{
  "norm": "rmsnorm",
  "norm_place": "pre",
  "norm_eps": 1e-05,
  "positions": "rope",
  "attn_scale": 0.176,
  "init": "trunc",
  "init_std_qkv": 0.0332,
  "init_std_o": 0.0412,
  "train_tokens": 593400000,
  "steps": 4528,
  "dataset": "wikipedia_en"
}
Each number is 128 + 24 x the weight over its row's rms, rounded and kept within 0 to 255. Layers, rows and columns count from 0. Numbers have three digits each. The size before them is the row's rms in percent of the matrix's.

# layer 2 MLP gate, 1280x384, rms 0.0475, rows 284-320, columns 128-255
107:115119128117119101096139126146130143117103085087105175115159172130172106126144138186142140140137136098108083068109152147103125095123124096123126136142101125123173119131106097119107132142130169090154150159116085138081103116154105134093141115116118145119163152126141121116097153145127124116155157128137149105094092127127177141159095127112153143137116187124135121091102093128135118189136
112:153162169102113158127058133102143130090111100126131132125125110097091140108105109142150116098086130174158099084124150189134082066096115132162072149106135155170119171113134119128136106153132049100106084123109145097095172155080120151161149152143149115108100098145129023109103128129139081145125150101158114130122157115106142127129085144161114132159162130129112144133099131145140119168154
098:137126131093136092138152129152130160146159120132120149150096168117140116086126122180172117139125099172136116138124127103147125127121100139157155145100115096152114126086155156139174097111127174138086128164150141094195146149111104160133123142155120124128191164135141144153131093133123126166120085133120110122161136149092155125174113120137100129132128145107131147142158127116112126123114
107:091135163129114146149143102142091115125087124109070125141130144107132152136146108141142090159143166183145104091107129165165152141163078143141119150155134128096090125126104124136135128147141124158083127132125139149099131101140081135092148128131109090111138103117113114160130134152120148112139145101138135141138091154166129177107140094134145140098102177129109149096067137095137124190127
107:153144158173109148139126135131123117134156149167096134142124168142126085116159129098138150114145157086122116113159135160127088150105093141097138130138116127161141121127148154154126186139102147091135097124129099084161112135152111101169154132163145141144137160133123132122097161145158157143171106121118122137136093186178110176138152140155107149174163133135139123137137141151096101104120
100:166175104127136089152156158108138124093109120144151105136139150129143156125085177125123140164103074076148111134120117160125183139118114120144139165089103108131084153155121150148118145175106163097128121099109142141149095120118107072135102162159096124105161140104137139104151180127138156097114123134113130134114162119125131102110138130141116159130159121110109131113122148101160122096142
099:114146062164124124149106113134140121127116123171148107131172148110144117107132119110132118120153111119128148114089139103133129155111151127139087102090129094140173090154131112118162121115167170079105144106096072174152141106129107092106122160140129184144097128181114122099117110121117113143134115131126123155122105129161109112138121134109096098151152142149167141085076131146155143138121
101:140105163100117170131125149171144113126140184099124095121128135086123096126131122145187138112099107117130126154162110103154112126100175160100081123093132125159131137142105099131101139102158147133134109105155138159147111135116093156118159157115096091135127133151103129149163126142122125151147134090144165146136127133104112087133121165168131156156173097152105125137110130125081106110133
103:119137115178122124147098154141161112111174150133130141115101138114112122167098123133165100100089136083108140151092096101130080075111151111130124130107131133125101117141116102114126153086139130113101143147115123095152130135125094135095118183078100161111122117142140135145119112116109104105123113122092090146144112122124157132134124107115130114120136143127130105137089134103117150133133
102:126095138123132127121084161133127169153163166126124132114108108106121135136136126116097155155144119148085103131141112147118086144175109141115137136117150107162111144128103128104114156132171107153102137099115154176102111124135098096093105180166114165095113128098125118200156141136187132124131163113129162142139131164096177099122138131129112149142138112164118151152134096100134134124110
092:099118098130128166092134156117134085159139133145098136129159113124106103128139126156126142155088132124121162133158121107146140096102164104094139115073130117105105107101091124134096070090091175091097123132088111159170103139142111116068104105171101110138118135120165114124157111097158121127126147125123175108128152144153165155129172122138118134141098171150163090134165147107143136147122
106:132117142105113132164157135095155088094133127139104150147114164101103134119103166158093101091169139147135153146143134122109103116144117104075147144129106144063122123118116100096142147151131151123151106084124157134150111143113120105135118151115133103101159155163173118201101172101094085113142128145116098145087123153103192132118111094136137134116110147160157112132105170107140161090132
100:159121173110097121119134129094150162133121134123150119121132129095126149112197136097148134142082123145103138144110113086138102114123090118119144109173130113088147103092132126094135097086125129104123154089119094131111118127138121086128120092123118091126135138061170150127116143129134139139123137155135120148148118115115141135120108083087139174136153121123127119166146135118162114152122
106:123140138104158118134096087145086145111153177133162172112149111122140159114100167090122108152122096168142137123130107111110152108142099127091170126147113136109110149157115135113104105153128114191079107119129121118100148113121165095132128122130132110124134122143090118161150168120124140094126099093099110168082084150133074170100108083103110113126114142150155151143146117118130140152128
086:098148148133108116092131171134134131117146131101131131110122105085136169099125120120124116132162125123126120152156124119119158122141106142095111122111107118124143119087070138066128109125109148128080109145113117098130121105145095149150149152189142085117119076109117133154139144144158142145166121142138157120141149144139108138127138164137107150128150126097133143210120157116145120113099
092:128151149111131114143129139122122088135129161124153160096130128134135101168138136140116131082087123148134152126118128137152137112155105112152129165113124102139105135110142159143168142118177140173122123117086169094118165120128126094130100153127065141139128109116104175127115097102112174130190138131161140096110134125117099123102124142141095067182129097138145155098161107126161101154130
101:136094120138136124117119105133116128136139125111133102152123157157134113084126115116139130139098137135110120165092109150126103079146111102124073104112086107143097128135143163129104139116113080124140139148142104149146177108108173125121122108097145104185102123139106185137147105127131159141119135095079085139153122160130116147120132151162100157167102128119135126115115127141118149148152
101:161128158140142095158095134137140130105144167115109129126159135103140162108096133146101154148099156129148150100180128102131089080114129105119145112098185123132121118088165119137115120085089101062093086133160114113129147148138087123126105132161132137142143143132128133131112124113111111105119139134114126083181155123125156140138182165118134141122146095130133084131099119163137120130091
100:156123159121140112114118150168160183156098064124122134124131110173156134129153119111105160189149118086156125098128089099105110118120111127124149133151158133113135134111124138135148160133087124139149151120143096141155161131098105138128128147154137150125105117123142112170100162109126073106140148111141111103131123150183135171140113088147151165122154124139137142160137075097088146121098
104:145122164125152158096146139156137133137150113100152121164131091125157149112165108132104117133127134174092119136147119139116156151128143087137084117149117163130144131106103128130097106139121135142119098121159150088152095090172135111169129141129104077114150117123115136134088133085148164144141165111065139099118154103136105119119130085146149151122136104139153140110083117120152164148108
100:130098181111140136173102136133128147152147116140130098132125175163141137120113096068097143135162123124163166154097141112102098133152097103075130112106146132152134113176146156093137082095088169105107078107107174074102154126140127131150097108100088103190116119114131135099116108143148157118147087142100167123125130147174098137131128122099104103161106158122138116148161115158135087105146
109:142154088140137133153145154114134095115143110154118135096130134124140154165159139121118105110112145135125150098109145114181126173122148166146137155097091113133126145144103143122124106132109103126130119075172159118111120129153130149110178084126105094130155128162102187109159147110062164146100139106138146113141164165096150178135129124155128097128124124104149144144118142130106065101125
100:109141116132130120112125115179143077090129139118086148152132106128124167140101147120113127147104164130110100110129147116164137106098158121149087135143075112158082132093119124080146105111133115110100146096098130137132139135100114134176135107136123143110117116139095077103123148128131096101111114098112119109159162144117109132138140155132114132119159163120159125103110091157165164097163
096:103142141105111114104161092152144143144151096117119142149124132168160143113092157138173158105131146106173117124116132160140111135133138123126128138140161163205099081123172131121121140132130155105149126142121109142124089106159096094152113107148144156182124164090168132106111155135119122167112114096118144110145126121157153110114122169153110168124141115144125163105100145160127089093158
103:115150123178132136164123127068126138131123139148147153169181117088115149128167168103158151124122128111076138161096159123151144128116112102142104118099161139103145162112128110096140117116183160129148099143126162089125190121090125132135147129156151154155174099105120112144128134090130116084111154129142111137150104127106113109149134142105137096128185128121156107129116113121161131184143
101:119167160150122116113112134081155126115117129069126158119135127149150094133169113161090143159159129091093117167195132124125104130154131143117123100127105120093167107158106151106086117084133144158110121145103068104130129167139127139142127088115155158110110106115101147124091109127113115144142131127120137208145138090096157088119162139133121128136144123107125118140133115158163149203166
094:114071146129127138137163157145130148091088138210163118113116106130104100153137114113133128178128124079181102109170104127141088119161148128135140141154131100108154126136127121101109174108072132156118134132126094123148122127095110167154135111147134136161126135126169078102144133135111142128078129171102112175142092134135115132147151139134144134102144138121148148138142164122195112166124
089:135106127114135141103141064122109141109163154117120132121153098119148106149105168167107143112113107121112124119110168110132115163114118174125076133135118129165139126116128113133108128116141137137134114185130101149153159140098139151155175137143145142163151094145113127065083133108139150122153095116132131111136149146125117163132113146117192128085098106096092164126104075114173101163113
097:104142111164142148142143107150122144146107135135174169125133131141107115141113142125121091117144146155096150152129118092137140162101142132129138110161108125110110142134117142121151121158152074161144112144119104113138085093162096143115110170159088139118123161137114095117096129120128128127155157117179073125131120150197086129089091150138121164138129148097119128120145129131107161126116
098:137123096123158076094119095091102158131116130134085169151148150135089115142093115114125132118127102158126136115135156169122112121118138121127119155156102121107098130123123086115134145100140097101096146148095147115143122152093099110123118165106128125130098115135130122192106140111124104117117103135123134180120144156134148180162131136126131100099135112117142128115120118113153097135124
098:139150128110141133154131146112141185152085124136144132125159136155132080147096135136081102123143130111128104146142169156154119141128119153109132114088124086124091145134119119155115163139105132118113100161140140154142130127129131168129142150106138115138131127098130130128132165121172140148140121112143156126111162156152107105154142111128111187123150150130131117127138105166110162104119
090:133127137144100136145106092093147087101130158131147136122110121108136111118161153142152132140116110117114089174154139114111135089126126107139106112165134140115164123136097116082144131114147098117134169101104165086127126147119130116110091137122090170120111119101148153138125124159164170184088159151118128075133120128146170119140130122109118128117126114130133130128131121095114122155113
098:200167102119142138155154109085160090152081130110155123105169140135098106121155061119145150119131129148138128157103104091084121142120148092140128112179127134124177140100147162130113155108116113120109145168159142091149094167108137123108125146117081109125149123143120130094150162168115151082163117115130157107122128127171147105112101150115107185115132126132142107116166108115166125087102
105:153120059148151106119130133118130115121149124154140152137119120134107094093135118115103119100137122108198100157139113140133146149129148102111141135109117130182133081095134144145159152130099112115114168148122080152126081107126157165140143112099128146152091184132093148092141138102116151118105128096104144146137123094150151151116129081111135141108129149125109113135141120115130111106153
097:104125163148159131110127150141126141096125139141117095125147129108145141177120097145130131130132088139128169102168098149103129148130134118127124104164099164178134133101108137109153118140106125106106125130121126128153096080122108126154140129142174118146139095163130111176157126127122116133115118177139049123125181141131121103115112145086148074143106104145107116115177120154134106142123
113:134164087159154141131149133102087098107080091123149125116121123129099145117138099137156112109151127086080107134150127134093138160112133129127170112097097140143132103154139123139138128081115130118151164129136082087107118159126161179104129121084130119143096153144090128055152164110132169132135101119178137107075119145122120133120116135109120124122133102111148121124100168150127122178160
100:121112142136145151178146140124122110130101118142119131115163115140144128125127101120121163143089179118120131143150123102107114136139158171142104101137115126126120104128127127110178144094170142109095105119118181113158107107144099155111132135126141091116068145124081143110117121140147184115153150115169098106124148133149162131111113111142144124096121129159118147123142143155135129097108
# layer 2 MLP up, 1280x384, rms 0.0476, rows 284-319, columns 128-255
107:121132128097124140141122149148095155150164131127103111156075152122107101130110118083118096129127101148133132101128128125128110132091103134125144143112116118159137137134089145108104118128145130129096157130135128118117156123123138121133106145074147078113157128158169092072124161104116144082131128115125164117137126147126130127126100138155085094120123098131108133125117154085111127102086
104:130140165117106126071135109142135124143149162136116119159109134167172160117112145167126124124097139128122158122119147126148110148114130145127120104168128125126157138118083073106094138136074101135140126127129156144190130150153143142098139094162140127105142113118123127157113115106145115140115155091103122124081154143102114142105114163117086131163186110126151063115168124148143139137090
101:131150120121159120142157159136189145122155110095152126105067133100156121088155113149137086160134044124137162166128121126125134140107152138142150136118081139159141094130125148115161129136126160129075159146142139120111170079087104135137086139142086136130140144157116141136129131129105110151113129159117088144134118156077155165153103129117089129181093135134140150137155109106124120127112
102:135146118121136164166127113154091159105159127153170117146071119142109106149118122142134147154095100086138106152077112099106116157165177112161095095100132168117145138138136158132143144098123103140165125111130116135129147145091134136113128145128127095135137122146115101141147141100141148127123101163104106090114156113124190122199098159133129121118164099076146142197143093135141138145127
102:154146132109177132131143131108090141093161120103121141109171134193156085176130117114108152102153140109142113126119126109149110157072100148159099137143169135126119128117102162109106153140142131126145134159145160096116104110109144153143108112131165101151147166112165111127130102141149098113145141106118157140138141128129120142141155135159121126073131125120162110144139122140120152162081
094:128096126144103144125098154134117142116162150130134125112124131162149128146113191156169109135103133127097144089188113146100116091173112105080125124161110174118111123138115096138145112079125116090139106107105131148140141116110152161103121145140138180095119134094090099096133145102115096135144121120141090150105115168123121150032070182156122149153142117124140180112145134124111066152100
098:109115153199079117145127087105106104126097138132099142114107141092128129102131121112132103124091172154096088137140114119129111170117119145054098194149129141151102120156149128130151155126131089148134149158142140099140137157136106112115122126132112176128118112175122158125111107136159139141134161103160153154119094121065131082103129102159138150137099108134153145152114123100175116051134
099:115122151123146121133145130116154100116132102077118095121108097123125113132133131176149163142108155151163150132147132170107141139156126161108154138131100172120116147136118097173198148100119171130113105144101107156180112140161156146065100100141075110123141176131146150148138129146134124125128131125138109123145148155150119097122104145178162164179165119140129098094156129141117122146096
100:130143148118086058149135144142119137103162193096116142123133120126103154178101120106106170110082131101131171153124126126170112079128155098119114171077152151162159154115116091155115131119082152166148108137141151136125131143058150131118111094141159116131141142145142117140115159123117140135082134138165113153150121132155120167157109106142127104175149147119121157142119153134147158087174
106:099102119132107115105137120106192156169122146142168149119161164109133070088121146187094144118142120120122084120155136165118146116122139128157132145156146150159154096103111148148134171145113167121160088130155158114101151143141142133123109114140144159124106162147174117167108106153147162128118135132108143165144133095117115091168107129087107129159118120166122100137145087101119163116129
093:160100154118108123110120088117158139129125122116165140152114174146114162160123134103172134134125138127112083112100069186141117102126079158105120138188180108098133125099144105139160167098139143151138113150141110112077133126150114131133116133092162122113148138139114100102097143128169130104159163140101175085128173113094095093111117127077122131122120168170140094108138127132136123145107
110:134101137110116143096121121091084142105156160112095160148110136096085142161147098183107102098157125169121132157168127106089155112104136088120115121176130161084124105142114159089186124142135179112140173126113145119141136109154140072151120130131098084067163099096104120117120139136132119106166100154139123123109138134123118102115121099138132126142159146159116087106127132127106128141115
096:146121170126116115124165139110139179116123111075147117105128117108160148142122120131155125149135120105174133090083135144102129123078124143095143149121136141112149133093122127117116160117127181107122125119119121130144093137124113157139165139104117138133148134128107160154135113090134109112167141138147141146178139163121130135142138102137105093110092125127166103162120111113123129156195
106:139125162153145118120146163121117120126100126128111128148128145167145123172138126123181127158147133151125162136132152137115125173146144160181093161097153139125115097117141111146150158140148087123089123118070156114143193156138093157076104123164130140104143155078136158151114140125145098149137163151120116113143122129111140113112132133088119112118131128136143164077143153140098120144176
089:141148155101098098114130203165114149149134169121116152124077114118142118056146132087115115083160127102158105110137125122109146107117128124087124100125126127123176089112137150086104133119135115119081123166096119115132100100124114112119163135134137090106138083141139113156109172133195115124148096089197116121114154126126137155157131132155105123161146117126144122138102117096148120139115
098:124147114158133138110135101111137131096122102115122110142132123129140133106151112143157159150140127149132119126086118154121123129125154139081127132157135157065139132129141083095101133129076130132118160117111103113122064120107137172116151113137163147123128130165166085131117129142159111121088123131117111164144118085118141115190145121127164139104167146120093118133110150122119127161133
105:169157111111161108104136132160146152148158114137153112139086158145171071131116139172069135093092123107150121123110123097097160105153154148125089159171162088106079133099113155114122113183145102155157150174115126107139098134166150145080132107145105131137120164151096134134080162146129128118096138151150143096145096096133117116134114123089126161134127137086130136123177111147158105135144
099:163157129137122101133126128143143151117110078203131144125106126125115106171144108133151162078120144129136123163104182146168158123135124112152088157142117096153088134140099164105104157132119139151147146107100106133107139100074075142135164134114175109104113135131109154097176103076095161152137121167120085127109132126142098134124148109136144141127127127069132139122131101082158115114155
098:125134125111179120144068124102127144152121165112117140136168131110125085146098126168130117143146160152117121097116147113103144142118117135174146128174159088135122112110175118103119088110124142144094070141067147146124117114140147135074137125132154157105140121123171107149121137082069117137117181139153125180105138121115138086147110115108124132121131108157103117129104109099084157130129
101:102149133110104128121128112118130089103132114102122188104151171099174124165145132115127109087155170156130153115162166112113107103105120154103110153118121113130113141140112151120126102168150144113137146160136156125094159106092185118116142129133158116142096148114098114134121114122111120123131170092144102142160074122120044119149136149154165096116084131124126114141124130081121118167139
098:121133148124149108136126199089136135126148095114098099127109117144129130124142161137172118118107145071089109096128135161116133143111106134161147146066116119152108107126129166133124132112161150120166100156130159174125122089115174102118169111127114128151141104138127121122121089142130156174149166106126135152111095123163110148115129123136150164121125123134114105162094093116110121148139
110:164144097125142146102137157106152107136130155162102141143180160099163112185186125127127128158092135109166202137165167150149162147121113120110126121113139111145117113099110133158174101134124114127074125137128171175113111117167137143128151124158144127139127139125161097117094156176091083139099125136085137083167144127075148127109150163108128121137159151109094112139159166057106166138086
108:162131095153094158098148152155115151133106153107143099144126134112090143158114121134173132149090104133097164139103123105141135183068095117105158158131139089143116165095114158086178073167069075089144182103117106137137140129115141104141132141123111116119088148134085173132162147110142093158124060134132130152093121143076080106119081121128138125141133146076130120126100144138149137143131
097:140150133128084118148116161089139089146079141123118133140162108144099132121162115160088133117069148165057138136105140142145087096168105107140132143098169150148085159135098142121152150110145107123115137155163132109144095118094093105182122119096132103130133113142104173122131105132124153164164132103124121114129146116155111124078118079146141128094095143123127078121171126130095162128101
101:111136142097128119092128107118105159105105118184118095094101124127177126118080107162143134172125139095124123145129126088112110150148112137169161114135105175127119125143138114124115074112168113147077127128139148123105138143149126075148161151136149122140135156095132140165156137161138168093120154157088149140164189154124122097114174087150128139139135103087136116139143126115067087095123
096:108122137117083148126110127149138182096114141089091136123173090138105123112144135142167146134105147125122116087145133142123113139141181144151129144116151110134123095128116153124100154124144148151127114125129092150115135161133182084139128147148132133160101148114126137096124157098118102134122126134148172148143148133126137152159123124135098104122127097119117108184114123144135107134135
096:158147171150117114148081151149132179134122078141170124131123086170129151137133164153126138106133083145167110134142114120125210087119098097126100141127110111118114141096117106154151158125077133122101110133092100166144131118122148131168119147135137138150145128151142101169126115111101106124128170128188133114095083131091123152148162164114120112087161120108154124122133128116132121124101
093:132104094102209124107110076110152168147138145095134145096128136135138139114122156121106106132130135093112143147135154110109089161119104145135102122119125111124146137114146129113102091127124138135083122160166146121086126117121144110138132152097092110171142144131144114110163115114141087161167122071176122173118115158117122122135146131120166117165143167107117157114096115152141104157128
099:062153122131124098118137140160078163108123101136148125128066177144114177110103132101115103151152159114138175142157096088106117134117137131104129101109086120114162133139147084129133169132102123111119114142141140139145123103134086118119138124147062124086146150093088076128138114103119111145107111123158103109124107126159149140120150170122100125116148116134136085121120088145161107152140
098:130161139128144139119134133191121122107142163191130134140152105135164088122125110129153180087130148120091079130158116103139116117135116125105151090120131090153105147108115145104120130144125148132135149149099147094149177123107104124146141149082102140132103085119129124144154156122090100128155149119167106144107107071118143150141129117176132146132145136118131141116121104114128134148142
094:096116158177169145154125132122098140115164161130171125106097154165104186105115090124142163124155120084113154121161114128116173144138132074146143119134139097137065151138141166116101105154130138132108140108120145124117136123125120123110138088132132084098123071126093132125139062141111077094169117134097143132120087136087117120093183093134135134126160108130104162082115151136133122108159
091:122129142096117139192123125145106076125180112162146103111142128089145130119117120107100141121203102118125144124138134093100138123123117121111150159155148151113126148106109123056157111091127150088110122113115119080109130136131157139096131145125152138156158137132123145138110109163096112128113091127105204113108131095128109132100119147108193144134146131098125130081111131112123144115132
101:123175175099096145108154134161078140156128114164152139136128137133105115135091118162120159150139126171142156154121126152157099154135139141131130156123120106137127112140081142144100097123121100136074134176113155138123094134117143116129134143087133137131169130156155147149126102110113137161144134122135146117145153123102133136123149128127075137199117142141134133173138145130135152104141
105:163116140152169147107132118152151139164107152129119098113099140146116133143109146147130137130108133112087140122124084122141103111158170162099188123133177136096104149151123138097138129126141114140138141118110176131129202131128132166106089150082123143126131119152146153151123145119133132100111108164121109145111141106106106127115149133147103125109163116153111145134152122165170133171142
099:151120111152141164106157147132122129162208130149128115104149113162160162143128144156130078135116144106125163144132167089182113098094113134091151129104140129137163141146136101105154112141135143166130166130110150125119140106122137102152113098150120145102144163079176128104085128143120131088115156131085148166138112128094118171153100079126115119094111119101111143141071136164134167155128
114:131119146154110135123158123118128135125122049128117129119129103117128147152121123122106122094166098126132215128108160083139090136109086158148158113144150160141122141112134118114112152142151168145141137122133097146139164084154160134093133129113116117151098139148098158106152152076090116139116128084145145114148171132132111116147118107165134098113098134098112117134131141147108114170107
# layer 2 MLP down (transposed), 1280x384, rms 0.0476, rows 284-319, columns 128-255
103:114099145126167121120114120107112074124155153122149113121156148095129124126130116085149147095181113098146150145115140100104092151152106152130111087141130099078151122100135091145165150081099168111117148161127111138175150084132129146155119110089111090125123140137109100128094170173184148089177133147116102119146138150126123108130181108112122148123104150146102102133140110147108160141149
103:123185137094118107131118146147132113120166185140145120143102096135169139149133117142060105104082122143128161130116142184152068097115110132128139109114074115132113156113127096108129120137101104118094097140082092087127140119093156126142059146145123131093092122127136119096127116127151126159104118127093149137115116105134121146128090179118124124120166169103088139075147136169154137155132
115:098120140134147160146113146110165119138148130117153119128113136139112134142132092128124118134156132147150170135109125180105099121146076154111156147185114089130109111112160101166098114155141153124086151133131125111144191146134120141167136088131121147081151111145150094134161168140157102124139084116112172101130118103092099111171157089131150139165130141120127125170100118120095125139112
105:139150103126113109132141125135124148119140131120110151119127148112087168133140156120113116159129075147171115137109115102160136102099111114118115168162136188158114162118130148116112148142135106147150138128113164151147163153165106128089148163157039126122149107103122145172112146130092129106130137154128147144128189107148127129163120149104151136146139114095170085170127078117140102106143
104:090134120126142147120111157134120094134136174091121125122114181144085122125135120134099134089094134132130105136115166129134150119078129139137090145150185116090157153104125183132102155144112127101092125109164140136117116109135095151133162145118143116105152091136162178138156104084143101097141148131140105139121101146073109117164114148144112133157113090140151126109105119146097113150123
099:099085147156099156135118044082126142089142090064158180116080119141144131115128131124139129117102092148098112128096167112162116134137131117124130140158133149128134153108108134140138149135157139100115120125090126111119151114134126155101115114181128122135120119131095085112157147107112114157109125126094161143113122137133167144138116117171119073129113139142151142115152100138087143118097
097:172123124163128127111099065139129122130140144099119132167113160122123150108140092123146135096119142121146107102172157138119170126098131088123127129115113082122132123158125094092117134162109125116165126178088128118054151133136130091139145120142188114108093170172144119157118102122124112152112108185107105091040121144140133109154142122154125147176129116119141120149148118103143142121124
100:093137130102117152159114153097118130124124120127149132127126092134099148097132119170148115155121174123120140115155152138114158101133132136120089151124074114140141128093089178114168163117140140177154114126088133116132138121094103079089107119144108153115113094147127127120117106123104163080179064101148097105124150124105116100117161144101115216175127163136108124116103094121139179158168
099:149079092150159123108126099117145124118157139109095112151151080111141136146134105166088143114161143169137173098189135101105122144096128097094090144160071118128141122142162140112148126106127119135095114119140099074115091137111083159155148141102150147178141149145119154158151108130115149150136106109170105141119132135137123150107142145122143187109140125144140127123130121153125097162130
100:122168153061113132109098121175158150152106131146124133123146114145145122132128149138129184039128138126125142143166114108117127133105139075111157133103085128125094129104141114119132129136123151135145133150120175143141137161101072138133097170151133149126130129141162129108143107165157111152100135144135138153121120129120109115106158155131123118143170102151107098103143096128156128145125
092:115124129134126168116099078154128160143149122129154118135162141114091157117111079130155140144118095139114083123110080124137097146133095142116113171127130157098125109095159159091114123111145129114143149131151142103080118148184115084112125170109140120140134186139146104166086146123130120107110128115121083155136105141133088100128110124136131143156156140109131097087132141092108157099113
119:130112122109109128124128124133131108123117125145113133187146150086115122123154138156113126074129095146138137112125118160119118083138120177106132151174134095126099149106121105120160139162171136166114135123169129110115143107131129114160130120154139110087158093123162114121126147144129106103090128170123135148112136190117140090094119111134143186125139175140132123161112177157122139111105
094:125087125119157129085082101120126140147129142152092148084111108161144107172147141116116160095123100127147120104102130104173133145118124166136162149096138128101112155121117109125125144116137122118122147120115143131127142141121113092121099154125083158127133138097126098147074113152131118137124136147104112121128129129110080076128090094136122112133131142129164120145124184141135092124108
111:126140152149144112111198149133130117119104082088107114116084119131114134138143092123101157115095152149144126135158081121104110218117158092170108108127118131132093122121130120112149143152168137100102158112139114136155122156081120158116122160103103143090114107124086155120105131114100102121131160115129147145103148144101159105133120113141090152145148128117117152091125111150148141129142
094:124134147102107110092151130146128141109093172143116119102122143139141123098107134142157157130160116102123105118120159084115165128158124123141095156119131117143116106132122123104146174125141117126085138134101133136097103106114150118103113162116169089118122130104126163155079121153147104124103107115173156110143123069117110165080128136109143113152125096143115130118111132129105107188142
103:096153145124139134077140124117159142141124105123207154166121107110182148088139115129155145143137105129134113125149104080087146153086139126099133116115143148113137158143110099090111153116133113109168127163096118144055061135096166123130090195151178100120111132142174134115103143137139140091135125139154099110111141124139149139173111104104172135120120123145071138101131193103161129107144
105:144132125078137160124117133090132134135127129134105129155111147158159117126121118143103121107137159130163098086168076126102122121143140099132145150140160081111132129165092097127123123120137061094142060111143138145163108148131134130121146119124097124146187141141128077149147105126149120119130145135162131128133159092162154142161122139187131117092080112149138144149151090119103165113123
103:141143120145107150115093138097130139127080139095148092148119128103090124180107136123091106127139109135155106144124122092161152120118166143156113166140100121132133158123122068122128149152147137137099151137123101108168132077178092096175176132106096106131149128119138135188143119136087146148132102144136143128154113122109144125097182107103115099145139139125159162087153151133142159094144
105:140147113101141100151105106119130120146153150098124144143130115112134112130119178112129165137094124115082155101115126166146137142132100180107113127131140145131121169087126170137128110100171126152185125113109151113127147144123120103103144144131134119150166126146135100110142119075131150102138138127166123158165147163137115146128121116091115101134129157098136126112115116161119167172137
104:162160103086104092171134111143107127096142149122161122128163147151142128173118168134121108126138181146130114152140127135120134135139103162120134131090114120143098092145120128153155099154146123143110110118173100121095120139114140181100127132116137128161097166137145114124103109145120152156125124097119107172110134107109111132082081130161166142181150092122144107124151137092110152148114
098:104146120125081140136153107109119086088098113139169080148130084173169137075138158093116157144116150148106106138094202090127160146132111116145120126146154084129137135137151147111091103112159128127118079125180125169140107152130149121086123130130114097116110130132122093136128089117113161097138157156152100116081175122124091129109114109095121160129133137100124085143114155123138128136159
105:109137138051157162125121133099127127122104096133134099103123145101145123136132154118107074131106119123146143159158156117136130154105111127125130111111123093148149079124156110144184105142103098175097131152130122136153122085148114153160154146144153136148119166109124156088132118149131131102203159141100143108158107090111181104086134131144094171134139119116078179117088196121139122083152
106:085164098169136112109133129085126183091123130105101111117107183120106120143101151126149133174121141140108166168119161108153134108135110152145165152145134109102113146121127126164098083130115126146140114092134118146129126124122107148149186111115134081103137082147135144063119131103173108156151116125150145146095123119153118123140092105099137087143138121085129138096131127131127154124123
093:113121160185094144122109140121078075126149139101114129089141157123121126134149117110126124125128113110093091132139124135131192120172119119153093049094142125126111092124113164157113128097104103143086186128171157128128140149111126093137142138101066109112176111147128115121107116107104083103144118142129125110140104127145143103119114142179092122110099128138114149131138127096175126119085
100:133114086118152129108129117131130129082123159109133126139088116124144080131139104128087118116127095117115133154132132101120116117123115118089140111131101134163130092135101171133132113148108104140149102120133132118084087144107111121086121149115100106134090194111159141200130126153146112105120143157111154153121126155123205119094127097170146126164143117125130103147138151147186150091115
099:111104160087134149115101099139132123107107128110119121119139115174122143136094117118144137094103107138126167096107150141118121128123141145121119077108151135103093148095119155119106103125098109138114148096072109145087109125122128118144103115132130164162105080097114103115108144119135123119130102128126138137105151121134112141140119147133173141088109130087116154172137132108130127110084
093:132128121139148111131143111142144113080157132147117110147114143121148116148112146130099144109104151111122120116091120076135148112127087130139123102119153117126125097180134114133124122152129117133126095143114138142129126165153163143078124135096132120170172138116111130097126133067127138089175168103096107148145145123100136136126096122122102166143085133068115102100105148133092155111071
089:128161112105143107146122123105105160110151110126137109100125149132125117080154162114127129168079114163096131136111108106143148149173116158153111134132184124122129155105137137113105098133130141113159154108156101115092129146114071170107085099165165148117145132114151178115086143096150140117143131167119144162136136123116126139148085149066100132143155123125110113136106171132128081139119
094:159103095130112108140156131106119110138089107086171145122091130108108157112131151134143134117177181128132114141133124099142119133114136110135138162158090111127108156140109140126129116105140088128143123143161134135109166118135155155160136141160160117163118111133154113144125158114139080136129081146061191174096137158091152121147112133168162135140142161141105138104080110119132120113130
095:168094147148152101099156129106119159136133152125129133086114104127133159120149103112142117112117096101143133122157135115129098125141124178119103124114132144136102100117106133129113140086156125123122112130140130088119104156143125132168093171128143160143106109139173104112107158143120105146120116178146154128060088154092104162120115095090153106134148143100146114127074122090085148122089
097:108114105109140126116123156110179093133142130125140150110137148141125123161131125104178124105127089094123109168116134143117110149136165132164144110149086131149118095121170106130101108093137102118107114166107141118125122129123164133137134132130150084115133110101145112090136100119122113145137102124057114142126125147101113092146140137109131134121107092104103163124106203114105135125147
092:103151110121107154114091147188091125106134137159154070155124117169105085125112121166119138139132147113101099137155129161149119128142147115135102153115119077058104121094148093140136163150105129147147125114124096155141115139126135148140118150173140112144104147146145112127204098148141153125132110119110144120146118125178118133136146131099124160119160125114113173123121183133123106167106
099:120118126114135147109165111151124118141125117109124134130153175115118139143098119186133096139148130113089122146133130161143097120060135076147103096096163122081112149123123068125102143100116125166151149147121154152154166156098130123196140102135139121100139109117152137154108147149101159147149156142140090146072171125113127143118108134141121154159144118108137121131124142089159108176136
107:117117150130130131085183093141128122126118096099134081171141153154144127136103125104167108098112141159077149137160119142119113093159133119093174120155146162129138115117123129138158114080154160143126136098114140125137169138151154104139123141109121117124127148149175113130121104104172084127064138120132112105095096128166098091118139118110143142169166112130152119118127142167145121176168
101:165153113116163128140102110162164115114137126180122175107099081163138146114140122123154147166112121136143153148104149087137088092174149084111135126100114083104132167107090098115101134126126146108135149119130134170124091074105113131118079103157091153122148111145135111151130085124105137088160134168101109099151129110133124158117144103126125132112118109055105071134086139207111141171121
102:133128127135131124125166158119095121109132094136089125142154108147102123089128153132102174133127150140131179137170131116145137130137142143169146148136148176140140107101089126143081127123187146089132141129114109118122180120124149121140112175122102139161139089086104140108133133091061088151093128128140127137135138154088135125153125178144112131105126137134174155112127115111152113120090